python train.py --n_kv_head=1 --head_dim=64 --norm="rmsnorm" --rope_base=100000.0 --tie_embeddings=false --init_std_o=0.00573 --init_std_down=0.00573 --optimizer="muon_variant" --decay_fraction=0.647 --batch_tokens=[16384, 32768, 65536] --doc_mask=false --dataset="wikipedia_en"
Each number is 128 + 24 x the weight over its row's rms, rounded and kept within 0 to 255. Layers, rows and columns count from 0. Numbers have three digits each. The size before them is the row's rms in percent of the matrix's.

# down: layer 5 MLP down (transposed), 512x320, rms 0.293, rows 244-343, columns 0-39
# gate: layer 5 MLP gate, 512x320, rms 0.33, rows 245-344, columns 0-39
# up: layer 5 MLP up, 512x320, rms 0.328, rows 245-344, columns 0-39
down244 103:160058095108115121183140125091137109169126148125126134096142119125111111105108158151102161116148156140175151151181106126
gate245 102:121135141104154154133070166080142099161132184120106158131105200127104169131168137178168126115095172125088081163085140090
up245 102:114129073155152138122133119161108117124129083150123129120116103120156110138096146128107143101176111146130196155102130135
down245 103:143154146142113097124132099143084172111153139132122125132151158148153105165131118177120145153116146110157125119120133101
gate246 099:126129108104121150150092114161116142127091175127118091138093117130118147130172133102091122130115109113136071114157101108
up246 099:086128131106113163150163120154150136151117150127107122106121168118155118157161123114163166131128134173158090099162109154
down246 097:109169113127135125172141097149134151145140136140156157139112128121166105110118129209097124106147194093145134114129100130
gate247 096:092145156104128110179099093128104127142088073168150185107124111126099152115073144085160113161124133124120119156142095121
up247 094:144121166124129130119136132141146106098147131146152130124111111115167146103180119119142130139096144141144131156086131171
down247 096:079091153140131114125194158107130123114097159132132079117122166128120133131162142139133128127103143163123110186141147147
gate248 091:124140097081099103147163139142100124108106150123165120143170132125145113144126122122137155147148091103129173136108112138
up248 095:130156097135154122113150069089160102115109123110106132132114143114129151109083149156169111165120097131157144139123131154
down248 092:125121104125105153128144153116075119126144105119132085099184089096152129121123163147124148123186133115126134134121114123
gate249 095:114097078104122121135147123127134095140115137093087120124102124086131118097146123112146102084126130152126126137149112109
up249 096:145136127108119143118128126137150116087139140119134115143094136124127156119141175179160080152127130100102124099164100091
down249 102:097137132167106162143095130139127133122116147105176111149136099129125140158126134082146087147117113145175083136125140150
gate250 106:148143155135108168104158076121138168122149053125122137101119110134100097117094127104147173133132169135116100109105133099
up250 106:123138129163095072136137137157175107098101165149153153138114145153141128114116134132120100121139170139146102089115118146
down250 102:126140127119135154167134126132152158124118157142146089111133131139150150136120123165121095137142133129130131102117157114
gate251 099:082139151121136134106160116154094153140141176183136142120108123122097091131124148159134122120147161145113116117118184169
up251 097:124112114140120136107155115124146119166116129122147115145104135100133140141162111089168129184129129106149090116144081139
down251 099:168124118149116154134127139149080106107155114107178094150128135100124159097151077149107121128135134139163090099142162156
gate252 103:131154138152110153130129080105128128120108160146141142129113143120120153094121144144131132161113160153136131145133139122
up252 098:143180102111139099077135169134137184162155126103124091070110142147122120136098144112141107140163098131126134104110115159
down252 099:107069131158149141175104107103173128115167140114114131130112152091118144123160109125106140115139137133116138141097118088
gate253 095:145122158102100143124115132125141145110131193178130109161121123088155127107134089089145125105161124124153136137091110172
up253 095:127151121165110079165124154110143096142126155117127098115091113107133151112136117131086138089110124106161101161128175139
down253 095:112103110115130165096117123102095097133130119116120178142166150148131132141117094092152135192137074118102108124134118152
gate254 104:134110088137149147117119152160134152103094098155120119127160145097136147127132136140137132145067115093076107113074111161
up254 100:169126123136083107129121122116092123110138118148173179126131112145169099099135132157141123108089136121140152147168112134
down254 105:121149171146143100129166145114150166126123156148074135114111143123156174153124118112119152136134161143122141094136101121
gate255 096:125153130088121133145111134131184154117095178132132138102134179129099134123130106144143136131125153132140139136144097152
up255 098:124140151138117118129100095133137110153091130119122150132091113148140079126116084150168149123119174118147132111120128137
down255 097:141137144144131132091123124130176146108063182151088148117134135116133091141100135156111141157111119134141112135150085136
gate256 104:167122138117130107094133094102113058113098137150140117122106166150118126095134147147137130163104091156101139155135116099
up256 099:144119123125115111098122137151093138089152132123087140151108116125120116186133135139118095116148144115117147117109110114
down256 098:131156096158107148105109128138104168127139109165122105139087111107144163167105094112154132086124129126146108094158159117
gate257 100:112101115138156109084108095134098154120135077107119143102130103113117137150157132148120167161098135129194120088172147120
up257 104:113126117120149084104146113096122121167138096110152127101128126092108105140158155121116108174151143062182176047123168108
down257 102:158105094128137127135169149133115101119152123139160136135145118103143159085136117117161100144112135140128142137171090108
gate258 102:121105110161109156114126144118110117102175124140113125191132100078110102165125086097131141075113145152144139088133151121
up258 111:148151154092104115137106144149088117103102166158145102186148056112094194092099111138134141099089142145118131114097099160
down258 102:134089148159109112142110146165087098085138156120171104151164109191116177163045122116154146150111109147119128149106176110
gate259 097:065097135138126104106097121107133112146165169140129081141125102150135158114168163081115099091083111147101091114081133142
up259 096:118112145120129117136091110156126136142077153105095112141128167130132169106152143131090098142147127137067147136113082096
down259 097:100129170145121117112058086152081112145156129150129118134131102125141177094144132096122100094108111107092137115097112155
gate260 103:149156154118139123159090088119124120129171125121134105157127123153156108135120146138140161093088131107108135136183115119
up260 102:146166162109113139091136124192098114118110110128109142112090148124116082123126143152141104100090115150128153156127098147
down260 103:157118118146124187159132125158114131151115105131157164154101111111172151119120130110128229145136098137125166124149120131
gate261 094:106103161150159158121181082172111122152163113148124140148075168126152087164119176077131165134151141126141131100108120109
up261 096:153128148077158143097105095107079104179130113096109128130121158116145117101118110160111085124125133094107169088162116151
down261 101:173156162129172119165141124145105098152109098131144152108120101124126155128129117097143149091070138115128099129143104072
gate262 098:163127119143113123117144140152121132153181138144153128148152138160086134117117120129118127143108172128150134097131104096
up262 099:113114125112109153153130173122103103104186147172166128088085150103151113123089156103105100128113083130115132158136115112
down262 098:130165139095157105157189136126095146095172155104150112139146129118129117113121104110108110171108139144134104088112139105
gate263 090:120108100143135117139131126129109120099140175133150088120151131131109149095144121130158166135130135143119101134130117111
up263 095:098109143125150103141152129113158123122130127129129123111127099143127138107165112124086139141089117144120108111106136145
down263 097:117160158136107136100139104118132154121102118132145145135131147107128169110139119147173141103125146147140161091099105067
gate264 096:067117158150126148147134120145143138131103134105140172158169130143144121152123128109138167098136143149156103144133102129
up264 101:118109127183111133150138145120127140143149122137105123118195190156122154160147136138183103110133164127149195175115116147
down264 092:113133114185104106121129178080127146178131131149137165148121125097097140123114152095160106156112155131124141133151129100
gate265 095:102119094106133111135155168113118136175122111143104131164142136113131134149134113135118118120153118166127092094150104145
up265 096:129173141135125126121132104147106139123137169152124134113157118137165134144161134122155105137141092128102138113158144141
down265 098:116162108100136125118128134127106122102145100131149085125125118080133120155102115077141106128136144156098128124083112138
gate266 095:108108088128117097082145073155071115133109132123107148165095186090130141110144160148137127148122160164156077152110164166
up266 095:118163156125136136160145156113128129109111171147117110088131176126127114108143138155106121181102117078119156136115113128
down266 098:154138169120108133129132151080143124081107137136137148094122160097160120126132139089100121162114105132118136138121137103
gate267 096:094153126156140147142128140153098143151124113124131126165130125062102100116103144155152099109121157106099140133112109153
up267 102:138197144094107111139187128150133120134105080126117123138144127121123114136095109166129096117105139099144124149101125101
down267 101:146152122114105130102120093124129096121098086125113119093098119117127098130114121164172114086135127115154151111086147107
gate268 101:143144145127126138127106101127146138134115130143119144144135145145113133162141162162099113085140153113110097145129173189
up268 105:140134154160118138125128141136142158121138139134135187113100149090073128109111120140115128100142119162103153143088195135
down268 106:150155103128130144147096133127123131160140159098174137143133182130149135120133135119106096123141087105145139140138130153
gate269 095:118107142135072139156160144122133122108131177128108131140127123150126121173157148166135144129110147113153140151171167094
up269 097:197119094141180140127124105101140148167150117089111098071176121135117110132127118171113120135124133126079117123111152129
down269 099:184106105145114139116158096126089173130133110116144129125155147151128100143126131163132097141098165146049107158094090149
gate270 090:120119107127145150121170139129151165163140118159134135116101129110090148078101107078147159097169107186134129122134142143
up270 091:127105107149103128102150133098171136138116110136154140158146142160125130102143114076131130104088108134143123141117126133
down270 098:162121147097127119072124134139117133158125159134177122116090148151178158122165124113151138124073113137120116145122162125
gate271 099:101137121188123081104114124113134130151103167097120105155104135109146128117131092074123152138187129148100148122119087117
up271 105:146130146100097131128124196089105140169133129103141137090143145104125127134127149114112131174115092142144088111105143113
down271 104:129100181135103145110135139125071174186138106114131115082117140110100097152144084154131101150051119158121150102129136125
gate272 099:141120160164150171111131073130118102108168163108135135145131126139128133126134109115116158144161181166119117157126109099
up272 097:104163108122118118156123060128130082118119159140143188141096120170151110127152129126149120140163154130161070179112129142
down272 096:148125108113117161115115139122118148140153148112114151145126143126115092149167115131102162110088103149113136134120142139
gate273 096:091134130133134113139117121100111105105133106122132123097109149115145131150138081103094131100133196092134120098114127108
up273 097:145142136147147126087124150104094142101119081123121117129140045155124118157142133129145124090167112151130123123132126118
down273 100:162159113100167105123164130155145152116117169089131121148110116123130084119139115154114176161098170148153121116127141148
gate274 103:146112119143147120111158116060118158106155131110100128135133118144061107140155143169126123137156125127118140114154136126
up274 110:158162156160138154082147105139087110149158141111125133127125148139146147119130134179113092152137138126129182126159130130
down274 103:159152137173120151117134150096141132158172109118123137131134132130126117110142083120082130114135159141129132101130158127
gate275 106:112100150126138124117147121123117156092155134128120094132155188120136174130111130082133147114143111111133101132119107147
up275 102:164108160123125153126132157138104155109142104119126121112137126116147119163124152082112161112134161114138166120117133112
down275 101:129109166169121126105117104095124139092084127125144133072168166097143137180158092153116172154145114111125146129157084139
gate276 091:090151118139173134117137124140086126094138094139141105085133121115095102165145156134106168147099112099127110129121146093
up276 095:120082132092135105081067141106124117122137113086143137151171126094151125093148083109150111126117144153169129126113144130
down276 095:133113098127125144143142139171161115126126109169116131169080123121127115131163103092131157112147133116152154140166112139
gate277 095:117155087153147067145135092104113157141135094119123129120123133124156132126149113114102123155104174097127169106152145143
up277 095:146124171131097109113145150172138123124148194107172061111130099147142113116123174131093153118151158096103125099138134101
down277 095:146079153128167127151158108154149136120137162131144111154159133141104165144104118139107112129135144117102144120130114138
gate278 093:125125145171184086086173170156139118101128070122140177141151129093113127137120120178122148137152097113139113108112139141
up278 098:076133091128137159129078124105161136158087109144120128120130119149100105109137104116205117149138132116127127165111076135
down278 102:118089158111131110112165192160122106119143149107114130112154164094113156097163139159109167146096115143127112095117124127
gate279 110:088116129143161134133184128128173102158129131112129141155122136121124150110137143167116139132092103120154132153112107130
up279 110:147141130152103188156122121128178140138158154133162131124145096091145129135115124159090135148131146127092137123124129147
down279 108:121102105108122111118082122121119085168144148125169178126133116135150118133116115125120161114122112140168103148164103142
gate280 099:151180143116154173111151150108135107114105133120129157106109131176141148154112130155132122118163123145107137140140134114
up280 102:136126113126204127109116119088077094119131113151097105145120125132120182104099147109174143156131137139074148136120142156
down280 098:181097114145106148102108155136112108156111137117109157138133113142100117132069099111148121127174131189096144126136112111
gate281 089:137122117092145134146143124092129101133147103165165127132138134106085143121101120115136119120153115133143155083101136122
up281 097:167102067143114135112084125122111123098143175127111118120153128113095122161118137159107121125139121075160134116054130129
down281 093:127144136098127099121136143126122114121133147156067123116141147130137143113133156081128128134147118107109126154125133127
gate282 093:118106159154104150120129128129119117185098132114114131146135142091132129161129137145111157103092114189102162141140101134
up282 102:099146123109112105111135110106116152141120140160107158168145118149123153127138086130133125095137121146128142120122171128
down282 102:104093126129120121112130110075158137139109149132077141137141092122138192139098124108136105120138120146103120140110112105
gate283 107:111092150125106156130153146146116081118105145119121093152142185134153123088124139111161125152102128079123110115162118116
up283 101:129175107125129113106115136155112129108123143142153146099127116144132138093130159080107101132156130128126073121144118120
down283 103:130137103132102186109122104161140172113162118117130106116127129129140140115121107101163161119155158141146092116139110135
gate284 093:115116115113106102159173137140149108092150125096087116117141145127111115146121096147136098131078117118114118120146124172
up284 092:138118158114085134160091112104138129149169135092150125104124163168123116113123134097096174090145109147151138111096142092
down284 099:160094146105165148132102122089168145133135153112173104121137151149118073115132130115132153136181110081083118116155117101
gate285 097:141084138158160144135110082138099099103144115151079165113134112194129104147111128122115119085118078152138130158128125155
up285 097:130101130106157145150131123124120140159111118121120137119153110117116113146183146167162107091145128143144147126108153118
down285 100:122110128153087140138174159069142130135136135098093115131108131114135074141128148125130087101117122146125083114120121156
gate286 087:153119121117126126099169129134110155136139135116142155139114133109148154121128118113115084153174146094117123146107171140
up286 086:124082127135133128100094134123090136162131103149133142152130146116121159154154118125136127149156132113121120102127128164
down286 080:156125113070116138131119140157119111150121150110119102092149142128123108123136162150129123097103123142117163110129099152
gate287 099:127030126111110116126129134162122179134108112113096150121096048170089104123135076157126132168174123105116098137136143094
up287 099:093113117161121121147129103129125158146115154100082136115105105121148121125114128160094137141125092120141125112125154098
down287 098:109102165102125172137133154132118187124150166116116092116118142166128095118119122139101117113110160154131128093104099106
gate288 093:148117161119103140105132119117093160092130161114127137161117157104110162098141130114108105096100145139106132101113143079
up288 093:165117102134096131122119137125098131140091139113165150110092124140150152129134139130115084124107139128095114152124115112
down288 097:134096156103116118112102126157107139148144155114119131113112123115150113112126125117149134116141121118051124150120130129
gate289 101:135132132130085089122140111128129080132142155130143094111151083086120116132149085174183129113094112148122087126095151128
up289 095:119120119115132138141173119156083138068117169173158130106121139128101160124142149115109105119115129130117102121175123146
down289 100:101130138201115112136126126136118117088142133145151137157158185103144111177111100146129088128101120134152124163126151124
gate290 100:125118092140155120145091065078112115137152125147079103137092167133161113124125135186112124136142140200157099137146060138
up290 097:108133090157149137186138099144136141155139150078115184152175081104120104161135084140093136101134126116146094175097117117
down290 100:091174085150095115152132132151108162159143142129116150141081107119122071120100129124144127057125163124120134104099093113
gate291 115:142124160146173086140108125122118119108156111134127112096138148114140130127151158129158089131121146127141141171148114124
up291 110:146113087102151127115145113154132114121125095119194166171114113102128146147076136110079117101080115097084126133131133135
down291 106:174126120161103110149153111099100122092105110137139124125113134137090142159134102129145134096113149100126143086124138137
gate292 099:116085122123138150137168115098078129140096144094132164140166140157117122115181097097116121144099142170159128114127138129
up292 099:109149067166121130165125110150102167124112100139135124191170105178125110128155148105105150131135127119165150085148123162
down292 105:136149133134134103113122125120120110126170100196146117133163168130169127103119119155099158136122107099128166117128136140
gate293 094:089132165139119142144160105122106133138091167092153116155059107135138115125166084138105109180128144128130095109104133098
up293 095:124178117147107142144095151140124125166144124155121153110182126101108129122158128160089154158125143116123143100112150160
down293 095:146152133148131159167083140152115109138180147095148121114161118163104148131139116095124117129093150164127153114131126133
gate294 097:149120165119103132092120144086107118158134129170098128114114111156155129120095126154116132109116143143104120117141157160
up294 103:121122143151125132165115118137152170129104110117169095120123108123133084070131093115145163085104107177149162161108158133
down294 101:166170096130155143130130168135087174122110118133157128129147120145110171147129139105137106173126115098121104147093102088
gate295 104:135105140149107094096155097111146176152092114104178162117148179110105145101128146145170145160128116174123108129143115093
up295 107:096104117130120127141146132150149135132136077084163131144146130064129160104122123127151118136144136141125158153140147101
down295 108:105118172120140146117163135115134125118107093143094165128154168112139117090134154151149111148149158104099152142147113107
gate296 097:168123159144096123166093096159124106150130135135134112141170132164082119169153132156116108128101156123096089135148111128
up296 100:134154092151179139134102116148122139072141141143107072134135146140099146147134139110134160118120100143121120101139131141
down296 101:101115110135124153117141114101125101132130140122149130143125152117110125165128110098145098097135113112103126159153156117
gate297 103:131090149106162129119137172134117126125111137120123108157140142152150172132113111166113085172094093156118102138102162130
up297 101:110126125114085163158082143123079138173111112142165157103144124146147111134104115095132128179155112123142115142129135108
down297 097:130156121077139123152095121125148132147128084144104126127115090108169113117111166147121130140122113135114141142129133115
gate298 095:085145129152149094141125120126118174123135132186112095134144139109094108149150126111150114110076143099134165122111147179
up298 098:158113141125153166110132151110095134114143154112175163117134132101162140086129169132103146135132099085096082185137161152
down298 095:111133137138145097136149157159134136132107125142124099160135093148133071132114119126118153157156096113096113152097099149
gate299 106:103152131134142160161163168123134113135149175111136127151099120117162128114168117145152104115162123165131080142077091152
up299 105:092138142140132123131148156111133111159104130142093167146135116132110128151164139129142153098158143142141153126121095098
down299 104:135137130096120121132132161139122131127135088092163101110129153120111118099109161133130137115114130127152066140155143133
gate300 097:163081091142128119141117123144108137105162122157142115083145105147129162124108123114107132127093144147119153125118116106
up300 098:118158145148112120161099151119145154136151128102137134129110162116149135107120117129171166141099069145146104099157110171
down300 104:105127139154117130129157093151121167072146195177118124150143159178141155167134144102096093142138134116143117144128110086
gate301 110:121163124122121074183108153164123134128134154104134110167110126179118141103165147148112093116135136119100153164059151100
up301 110:159148146101133132140133117181145133146089137179114142137102179116140114115124095159176162113117148134152101141110099144
down301 109:163115113146118115134124121091085141164105146116136111134093155147096140096117145153123189103111145149144134164151109131
gate302 097:116118141130156148119108117124173107131131172121107169135089103137122109172167135135168108159129136134138111166142149131
up302 093:143107095096121125155142099154113209138120094124157111101163071135071131136162134141127126127144139166089128115135122074
down302 096:149148132110110155135180124133118117155136098089133132112114099142149094120175112095135129111082132124126167114143135143
gate303 101:110152099160110087132134143083129098080153130142154111094141129109160104151110135165145129151122099120107143126114151083
up303 100:104096114084129174134130164123134152157132152140093141146084113096134120118132108130113083133098085165124171134111166138
down303 104:141130133120136154140148130141095105102140165120112114105140148121110122126112106134069113148097166115110113158113143170
gate304 095:127135138187113132139144146138112166142108186106093073078109146156106128096129126132156128111118126104155141149127125110
up304 096:129113096144121154121165145139148143125105161132159109144083163108121153120115123130136143134065120144111095120138114143
down304 096:146131087126097137132136130139145116144142125105165131100113137149074101158148097120185134107133170122108118102134095107
gate305 099:167103168112138114083126146142136088130121110120117131144107115137154182133122107159131141111110147131110107158148174096
up305 096:123148158084132178160160131092136121154154141127167118140125104090088107122137088127118177145123170115109158098156101140
down305 100:101138178135116152145114131134110149136120097160155121138147100090168128160112148132136140139154117125137086097115143132
gate306 098:124172128115161143133111105124151104136166131157120138172100108110109133115168103112137138137116178134173104084132105152
up306 095:136137103111134140111118149168132152107123112152185124118126112123130105144133168096096104095127131126113148101168175043
down306 099:177170149113151121105126158169137147148148079123138132114122172136101150149126112140136067137165144100151155172121138114
gate307 096:132109086100169118130152158105128103151118142136085120176162116127146132115072131150131109111114138162133104103115131122
up307 093:166130058150110176145111125117108135094111156165092121149156152144121161095092137180114143148124170135151120143142080114
down307 098:224098156132183118125130146178083103161117111156122142138128100123147145110125096143100129126142135136133157140130127120
gate308 102:177123072119146176127125122120166132103127100156089137181067096097151182155162137186180138165142164139152128137151147121
up308 096:091185105122126105102117109119115092106177086152178128145132111133094131120148132108125085110131110117141126107123160125
down308 099:098160159147152124138127149113121136172128133112140139135120153165145126114121161110124116130118105104135094123113083143
gate309 101:115140162113115117182114129091125082102138140077107121139136177121111160141118144134133146136135127131115162130175096094
up309 101:100097148144118105146147148126134113093095125086147110115113141133120104153124133139155145165131143121136112118114134150
down309 100:123099148141097098135110160144159106113147135140089137168133155131161151110125115142134098139098134119124133102154094106
gate310 102:098086141116124128085111145132131098147132106128104161122097179131090166091122144140118114133125096148157142126120146113
up310 101:127126134163192097167145133129128109133119137093128088138149135131140064139145083115140139120172121138089127129130140133
down310 102:109180107134157122164153123120142125090109133153115157166152135143174120124127109081131120153185136131140128120104122130
gate311 100:148110136098115104160121151159163148089114101135133133110160117119153135124137127098108133157109174141127106171102146120
up311 102:119136172137116145129133114144107153114096146142125119104155120113122121173153074141170081086139098095089149099180165145
down311 100:139163155163158117113160130138125125096094128161087154117108172066098132165134144123155104106119136134140093089137098111
gate312 098:109154154143142169113097169159127130099088148126143127141144154136121088112116156107104128111106070143174122119144107111
up312 098:113151164158133153081142103153115130107159143149155134166072153137147135125136174125147081126106069110100109141100104137
down312 100:136157112098112163165130121189112114116131120106137133136107135148109133112127161140100116123053103116143142075145140083
gate313 105:133095131116174139099143113107119140133125162143133119112183113152118174077172152115165075135106116113138129114107139140
up313 097:176114136113094149150082157189123128103134065109166075155086115126114167171109107142124130142101123125141136126130115136
down313 099:117155152145116128105136130120090090151122117112133111121136149138099134148152093117090172130143118119131117095124100140
gate314 112:125107126102142122185160160177150067084142166086083120156159133155094133129150102122086108131104148177104133094100165125
up314 110:145149104071123118136155137128148109082078157151106124147125116164097124117094138132113124123128154147102102114142160138
down314 103:093139100131124103144172163128066121147159141124125123159105098079164142081123175106138142169158131104134132111105130136
gate315 103:114110154154119115090163125104150166151132166173116108105148127103140170172108159095142129086149131158143078121172124118
up315 100:140121128112120146129115141176119156109089094128158055089130122134154148116147097084102121136162147114097174144101105131
down315 097:150147114124148131165130136115088107107139122090168103115129174149133107111136115169131134165162132142148169148098157145
gate316 097:094107073169151128128154157119137162107137097166134085144132155118115148116117135121091139144123133173108110096104109152
up316 096:141135104096119151124121099139105123135157113125075116135168129132131133099114127133175114119100120155153141139088137126
down316 099:122148136160107160120109155140131150126137112125125142130122151117134111165143115141134156159116126134129138135129147120
gate317 106:122114120121144108175120128106150124143115113104093131168163097134080090126128121193140115151154119087168154117100129149
up317 105:150151147135107139131116120103131135147140138097118159122094097149127173110109109075097095094139112167134152143176124087
down317 091:124137133161168102132122114129108119104156134154143162163108125133136155130138098097127113114165123125098108149118154139
gate318 101:111164077097148106101174087106097148142166121140107113086136174126136128135145105148161122119107094102146123126155159129
up318 099:125116146126093134106153094128088103164191114137132165136123123084173125133139153142132108141116139122131069164102144106
down318 102:123081103117115135137140177121159150128086117105140111112120087100127124056122137092131120134178136120131126091121130094
gate319 106:092142163170092094118106137136116131094113175168103128168088127133114125151097109147190132111141128111113107160113109133
up319 103:116100117114133139141104179132140135119112097110116106123130117122145142109120165132106125148105090096156123127141127120
down319 104:149126113100133118132155145147112151087142122126141086156109151092146127128110143160124141126144102095179139116129136121
gate320 094:061126115152146127122125062120122138142086171104108136134125167152112076144125084143126129124139121154126129116101159103
up320 106:099137091137144113122129083152106117113109108107111189164153109122126136152147096129116154124134181113133128142107106124
down320 103:138139122143159101120093089173114095119175083118104138133133096155118126124111115151102140154131141110124135147123151127
gate321 088:151051118170102121143136150137103133110118154096095114091140113113119125150137102134110117151157113152126071135160136154
up321 095:133122108143174146161115136131180108151084158153140129124096178130172139107112134128092149123093120127129156085125123123
down321 088:121154106111127142132122079125144132147101137111097142123135154108095136126144149129150106185137157151134126105071122128
gate322 108:151114154145144117151160115105101163123149127113054112156108155139151100176112118117127129176122147145109138135122141169
up322 096:077157148136094134110109126154157152132087155140155102103151084099091079116148120113128142111164088124092143134130129157
down322 098:112119114152133163132111124114125094106144127068143106160118123171106133131139114125121121099140134135144131115095177175
gate323 094:123097138134143130169125170083152130112133157150107101163097151089127116175101132069142152170130148130160117130127135150
up323 099:106147142146141124165094134100117167119096140092136120118136121083119105168094116147146123123135125120157106133144136068
down323 102:104130092133107139155083144102159077166115155184137158096100142117147121134142153103167157166122146148097121116137143137
gate324 102:154117123124141164173163111155117129133148141128104124126150127154145113100104134136180083135173094151107140162116129143
up324 100:146146133153142128136092106090144161162130154113134137126126110148167154091157135125092148140148159121107132148093158092
down324 107:115143148148151101118124130096098119147105112137120121133202169089127100089118154141149151091135131124110136082109163159
gate325 094:098117096130111138174122124085116138150107116124163129129109178122110126109093140141128154121108131137122150140103098112
up325 098:135139119141073084119131167138166121126136120102109093104097153101161114105100150110135139128129132138110161093137132101
down325 098:126126133163122074122137109088098144119138116134115108118117096151130130134129152128118156163156130115137119078124120123
gate326 106:150101166161104126166151164118133111128125115153117116176121102140090128122152126090158095140103174144148125159121163139
up326 110:141153113106095135115139155165131120155098111109155180128111140139145149129137171101094118170106097112112115154101161130
down326 106:125101142101119085126133136129105091148097182107118139126129147185110176087143123064127087132180142121087138099091130107
gate327 099:126095166126106142130094136124149146147151146123099113133085083156132152109132105104147119129098158132103096151149134105
up327 103:100169153136155161112118128139141136139146133164119142116098184109068118125136183115139092128130139086090130141166101112
down327 100:109118116129142117137127116170117108101146105118111175166089064122139148120130105093130100158132100148147095125125118131
gate328 105:171106153142147131117138107110080121155110110125120126109128160134124098138122092111153089093159176166153121173139081145
up328 097:142119137137136117086120131167118166094139096148152068094103161133109156125107135103113122144123111123106142116122125156
down328 103:121138078084162134124136127110133158107098150131116116149142129146147110176132113148109141155127057108110159107135182119
gate329 108:123127130115151163139105096140151120087132139090123136138163090115161158140175123121109122139120134118162134157125116147
up329 110:120152105140153204097121172092172089141151133085132179137134129141137127106116130119122157138109098111112136086141136089
down329 100:144148132100125153128160132155090104132152104133099117093101134160148144135137068164088138118162141150108136109107180142
gate330 101:108142155145164087112111159143124072144113133124113148094107109167108149126111100116153165128126125122127157125082114088
up330 100:112118116165111146128165153141138150103094150123122129097116167112147092141149119111122139168119119065149130103115101137
down330 099:136126095191145133105135157128125099123152107133108170160118157158137164117109111140131125107117112171166127129141126121
gate331 096:156113132137133176141149144125080123156125100123122114130153121085125099164123109155138151142144134147123122161141126092
up331 097:108119121127166134101120134107132153120126145144131085146149142136110107139190153085149138138136132133109142166142109119
down331 103:124120129109109123109142139133112111116143099118109094118138154106113095151159126127119181105167163127155105153131138101
gate332 106:070135119149108112091131136124134137142142110128110125164143109109116148125120128148144111129136158155124122088122141154
up332 100:151146098160110141113122158163139128137121125137150150105129118153126143113129080154083181112135104113130138114132131120
down332 104:156107133129118124139084093173136093133095137132143123138132138127095125133092090159143135096124143090138114131120159150
gate333 093:136053088130138128099123125146132172123130120125144144130120115125167155120111104128182174154127107110147121122177191120
up333 098:150151143154125132108090133114150081125092082143105100155100113118156152144128102133131161119157116135176145107147148166
down333 100:093056133128135164158097130139110168132141119104149111187166135129135135111155115145113098151121149123136125139124148114
gate334 098:080166138146133112133155107167139100157106171136121103128123130093144111139145083123147134100136181131109131133145124100
up334 098:135124127185121162099157136146158116103112140094150092115157117127164100145102153145101102109125117090099109156107105129
down334 099:139107172126122164108097088180151119139124161122102109156132117126111084148087116148142112135100125155128089112132084116
gate335 104:129119148147137129112195123110112118121102133139121126147161103104134113123119135125138143152140109146096104134112108148
up335 105:123133126152139130120173129155132127115129118125139118137154153148124090161153166145156135132144112144087115183131107156
down335 103:122075145143122187113135143092169106118143133144156113137158128107134144123087168123141110111131102181117127139097100143
gate336 102:181118094165153099110143085135117144137140120107163113151113160143120142115114110115125152173136137170109142137100133125
up336 102:123127125113128144100113120120165167130155124117137092144076119066127116146134082112158116104146131086153136104139121152
down336 101:117151137117115182091147160119125123148150128128121123139114106082117158143128095120131144111140109106126174156174130082
gate337 102:131132154113104086114112114124133143118179074130180133158120127106120171077112114121111123159156098132149102099155162106
up337 095:123098136121119119111126106131110139159142125103116133115087113175140101109086106153102127126140117131108127118156086107
down337 098:131131116147149125111158139132121093156133156107166091141106067142132115133128119120125143126138124099120117136117159104
gate338 099:120110126140122151131112087143112106120108141097143142131143126152068108119120126130143149120105129123140149177170124101
up338 100:078165137119128145124178099098175103121139111142173122115105166116094137113130094118141147154135146121157149151157125140
down338 097:118182142119142152116141142175120074120104210116169150114124132136149121120106117140156127152127134179133139151153129100
gate339 102:094113111114120116120077151143119148131181107163083124106141126111073122136107125159151105079079134137143146117139143093
up339 110:147121113126105134106146120144162160102156113085135138148113157128125119118156133160121143109126140141129106144135141118
down339 114:131177141123122147102142125131090082137166091123093129129116160145118157121113110125112119114123102122106120086122121121
gate340 108:139145145160184131132173141122137127147078142089142131135107120095148139117145099120115108119115130158119088168101120103
up340 101:133139115166083147110156137088110131082118111135096126130090124102121194126120141138132170129120113084084184165135147162
down340 100:113148099119095120148120125127120131126116148128131140088154106133149130102132113141123147160148154119130149117151129126
gate341 101:125136142105177187181130141107113141133143118158129114134110101170182168099154088172170093150117128104132138134120135113
up341 103:109125153103124109126138130092132142107089138156110150115139100100150133122126106145133147050147113118137115126119126111
down341 108:090134128072166144097132138120143098122148120116111126142121121116139122131140146107118128153109124137138119116144123131
gate342 092:087105127172123125099144140116137120127107139086170135103117123131129121099143106127107133146136116159119143163121128136
up342 106:117119107138104118139081139176117144089096118107111130167150135158116159143130173121159164163131109098155117125145136082
down342 101:159100119150124143132096112177071134114085142116134157113146119131117165153114123119130071128145095095174138116095149083
gate343 103:111083134161166120087082135108105091115116118120107154117128125137132150092090140103130101128129116129106106096152185113
up343 099:119155169106157042124097112059084102175145177161123127155129141118141136127115083118131155088131138101124115084167110148
down343 097:130147141126125104127139104148117138120113163182128168169115131122157070109131122089140135094156144130129132108125069147
gate344 112:130142124093169114131137099149135141072165125105101104176131154097113156117119127107155097098138129153122098102143141145
up344 108:109103096150172155128142124149106152136140126103122119160133135108139169144125116118157152163150095128109119112100137151